Weights of a small GPT-style language model, trained from scratch on English Wikipedia.
Size: width 64, 2 heads of 32.
Architecture: RMSNorm before each block, untied embeddings, shifted keys, gated attention, value embeddings, an embedding shortcut, skips across layers, capped logits.
Each number is 128 + 24 x the weight over its row's rms, rounded and kept within 0 to 255. Layers, rows and columns count from 0. The size above them is the row's rms in percent of the matrix's.

# layer 6 MLP up, 256x64, rms 0.235, rows 93-103, columns 0-63
size [ 96 100  97 107  92 102  95  96  94 106  87]
[[114 106 119 103 129 118 145 109 179 142 147 120  86 116 108  82 150 169 106 122 152 108 156 107 116 133 118 168 115 127 127 115 145 134 130  89 117 108 135 142  85  92 137 154 117 120 113  82 129 102 106 130 170 162 121 104 105 100 140 117 126  84 155  84]
 [141 173  90 134  97 132 128 159 106 107 104 125 164  81  93 126  96  98 114 139 158 114  98 126 101 126 106 171 134 101 142 126 109 147 180 148 133 136 131 116 139 126 130 123 111  89  96 104 133 108 132  76 140 104 121 153 101 137 140 128 131 106 179 152]
 [124 157 180 125 106 132 128 165 117 103 130 139 147 121 145 100 150 124 113 116 147 102 142 125  81  84 143 128 132 139 114 157 142 152 135 108 139 177 104 117  62 130  85  95  98 111 137 120 109 115 180 144 121 159 125 105 101 129 103 124 112 104 155 143]
 [104 105 107  90 122  91 100 158 163 111 102 101 121 142 115 146 131 129 109 124 100 111  94 143 104  98 168 148  86 104 119 126 120  98 106 111 168 106  92 119  86 100 116  70  86 138 101 148 108 119 118 113 103 156 109 122 112 107 112 124 131 121 105 116]
 [107 177 109 151 124 123 108 152  97 151 152  71 101  96 148 114 111  98  99 123 118  95 146 121 146  74 133 154 122 130 138 112 137 180 162 114 103 127 138 161 128 154 105 147 105 144 120 126 135 145 118 116 118  94 147  74 133 117 131 110 153  88 132 146]
 [119 114 129 128 118 148 141  75 104  97 166 163 111 139 136  76 133 104 182 133 126 136  87 165 102  97 164 109 104 108 130 120 159 105 110 128 160 123 157 107 102 159 120 128 118 129 126 110 135 114 114 146  98 164 161 138  89  97 128 121  98 109 141 144]
 [105 152 135 114 136 120 146 118 146 117 159 167 131 154 116  81 139 121 140 133 173 117 146 179 111 127 118 126 111 138 149 114 131 188 125 139 158  97 147 135 123 150 170  87 157 158 124 135 158  80 117  98 169 104 118 164 132 111 127 121 132 152 146  92]
 [155 151 135 128 138 139 103 129 140 121 134 169 140 136 136 125 131 138 124 139 154 107  89 130  73  99 103 180  99  99 162  90 150 160 123 146 122 119 139 127  97 210 161 123 130  90 120 111 132 134 143 118 124 106 156 137 132 120 159 134 120 127 146  81]
 [140 111 125 128 149  90 108 113 173 167 147  97 178 165 160 108 103 135 142 111 104 122 148 147 113 108 125 128 115 136 149 147 141 114 117 162 122 140 118 115 140  87 104  68  97 113  86 151 155 108 117 134 127 171 123  97 146 103 108 174 135 119 114 138]
 [148 105  94 127 148 100 121 113 107 167 123 106 150 162 161 135  87  75 126 119 164 145 165 160 139  81 122 134 121 119 150 131  97 121 161  91 151 129 108 102 108 125 102 128  85 114 110  96 159 106 143 128 146 138 152  98 148 105 115  86 122 118 146 132]
 [130 117 126 105 132 133 135 119 190  98 164 143 130 137 152 122  95  98 120 139 125 131 157 128 145  81 123 131 163 126 128 136  89 138 145  92 123 135 140 149 160 121 111  86 130 106  93 111 134 115 151  47 144 119 142 124 121 110 138 111 151 109  67 113]]
# layer 6 MLP down (transposed), 256x64, rms 0.226, rows 93-102, columns 0-63
size [102  99 100 107  96 101  95  99  97 109]
[[158  83 134 125  72 153 144 152 123 100 128 132  80  95 126 124 133 142 125 110 130 155  99 123 161 101 128 145 160 133 104  89 109 170  86 163 142 120 127 126 100 130 109 144 143  98 116 134 174 129 104 109 163 115 137 146 100 132  75 131 112 150 145 126]
 [111  92 124 138 116  90 131 125 105 175 133  99 144 137 103 152 112 129 115 113 107 106 131 112 171 117 119 149 141 100 166 133 123  69 111  69  97 115 168 146 144 130 135 134 126 134 157 140 144 136  99 133 149 135 177  94 126 112 130  78 159 149 142 112]
 [118 142  99  94 130 137 140 123 163 123 102 105 126 113 123 129 146 120 131  87 106 120 138 102 121 153 204  79 117  99 128 117 107 150 160 122 111 162 128 144 134 148 160 150 113 140 105 171 125  87 138  74 121 138 108  87 119 125  84 131 122 117 153 137]
 [ 86 118 134 119 110 149 105 130 121 123 143 101 142 128  71 141 135 126 146 137 142 101 101 124 104 139 102 114 199 153 144 139 123 133 103 128 150 148 104 154 121  88 123 123 132 121 117 172 125  99 142 192 123 140 164 161 133 142 148  91  89 124  92 117]
 [167 141 142 122 103 160 128 106  90 142 153 116 163 153  95 101 166 125 175 129 130 134 125 155 129 119 100 140 158 103 104 130 119 160  75 121 110 143  87 143 105 164 143 126 120  96 105 126 144 145 117 138 109 154 193 122 163 129 103 156 144 122 122 128]
 [109 157 161 117 127 142 151 127 136 104 158 134 123 100 142 128 135 130 117 135 140  87 117 155 161 139 116  90 117 123 164 139 120 147 119 106 113 114 167  86 126 125 144 130  90 138 141 109  57  95 129 159 111 101 116 109 189 146 148 149  77 117 139 151]
 [151  80 128  97  75 129 119 136 126 157 122  94 111 156 121 155 175 160  84 133 149 105 143 153 102 106 158 152 101 128  94 135 148 141 139 155 112 146 160 159 139 166 131 105 137 148 146 158 161 139  94 109 116 147 105 109 128 149 110 132 139 126 137 170]
 [ 84 111 121 120 150 142 126 147 114 149 131 102 150 133 144 141 126 138 111 174 119 134 138 147 177 125 161 120 166 123 158 149 111  84 152 101 152  86 123 121 185 121  97 133 110 146 146 139  86 126 145 114  80 167 110  96 165 131 154 142 140 148 117 137]
 [122 101 131  93 171 164 174 172 127  79 130 173 140 129 115 118 127 145  85 134 134 136  74 115 157 134 141 162 105 113 144 139  92 138 142 143 175 129 137 142 157 104 119 115 165 136 137 119 119 120 127 157 122 167 109 129  97 109 137 100  99 135 102 127]
 [150  71  90 139 127  70 153 132  89 152  98 150 141 118 158 137 129 126  87 129 137 120 148 107 124 137 125 151 157 103  96 112 121 120 166 154 112 147 112 121  99 118 101 152  95 104 105 103 155 121 170 135 147 156 135 125 174 136 105 127  85 132 131 113]]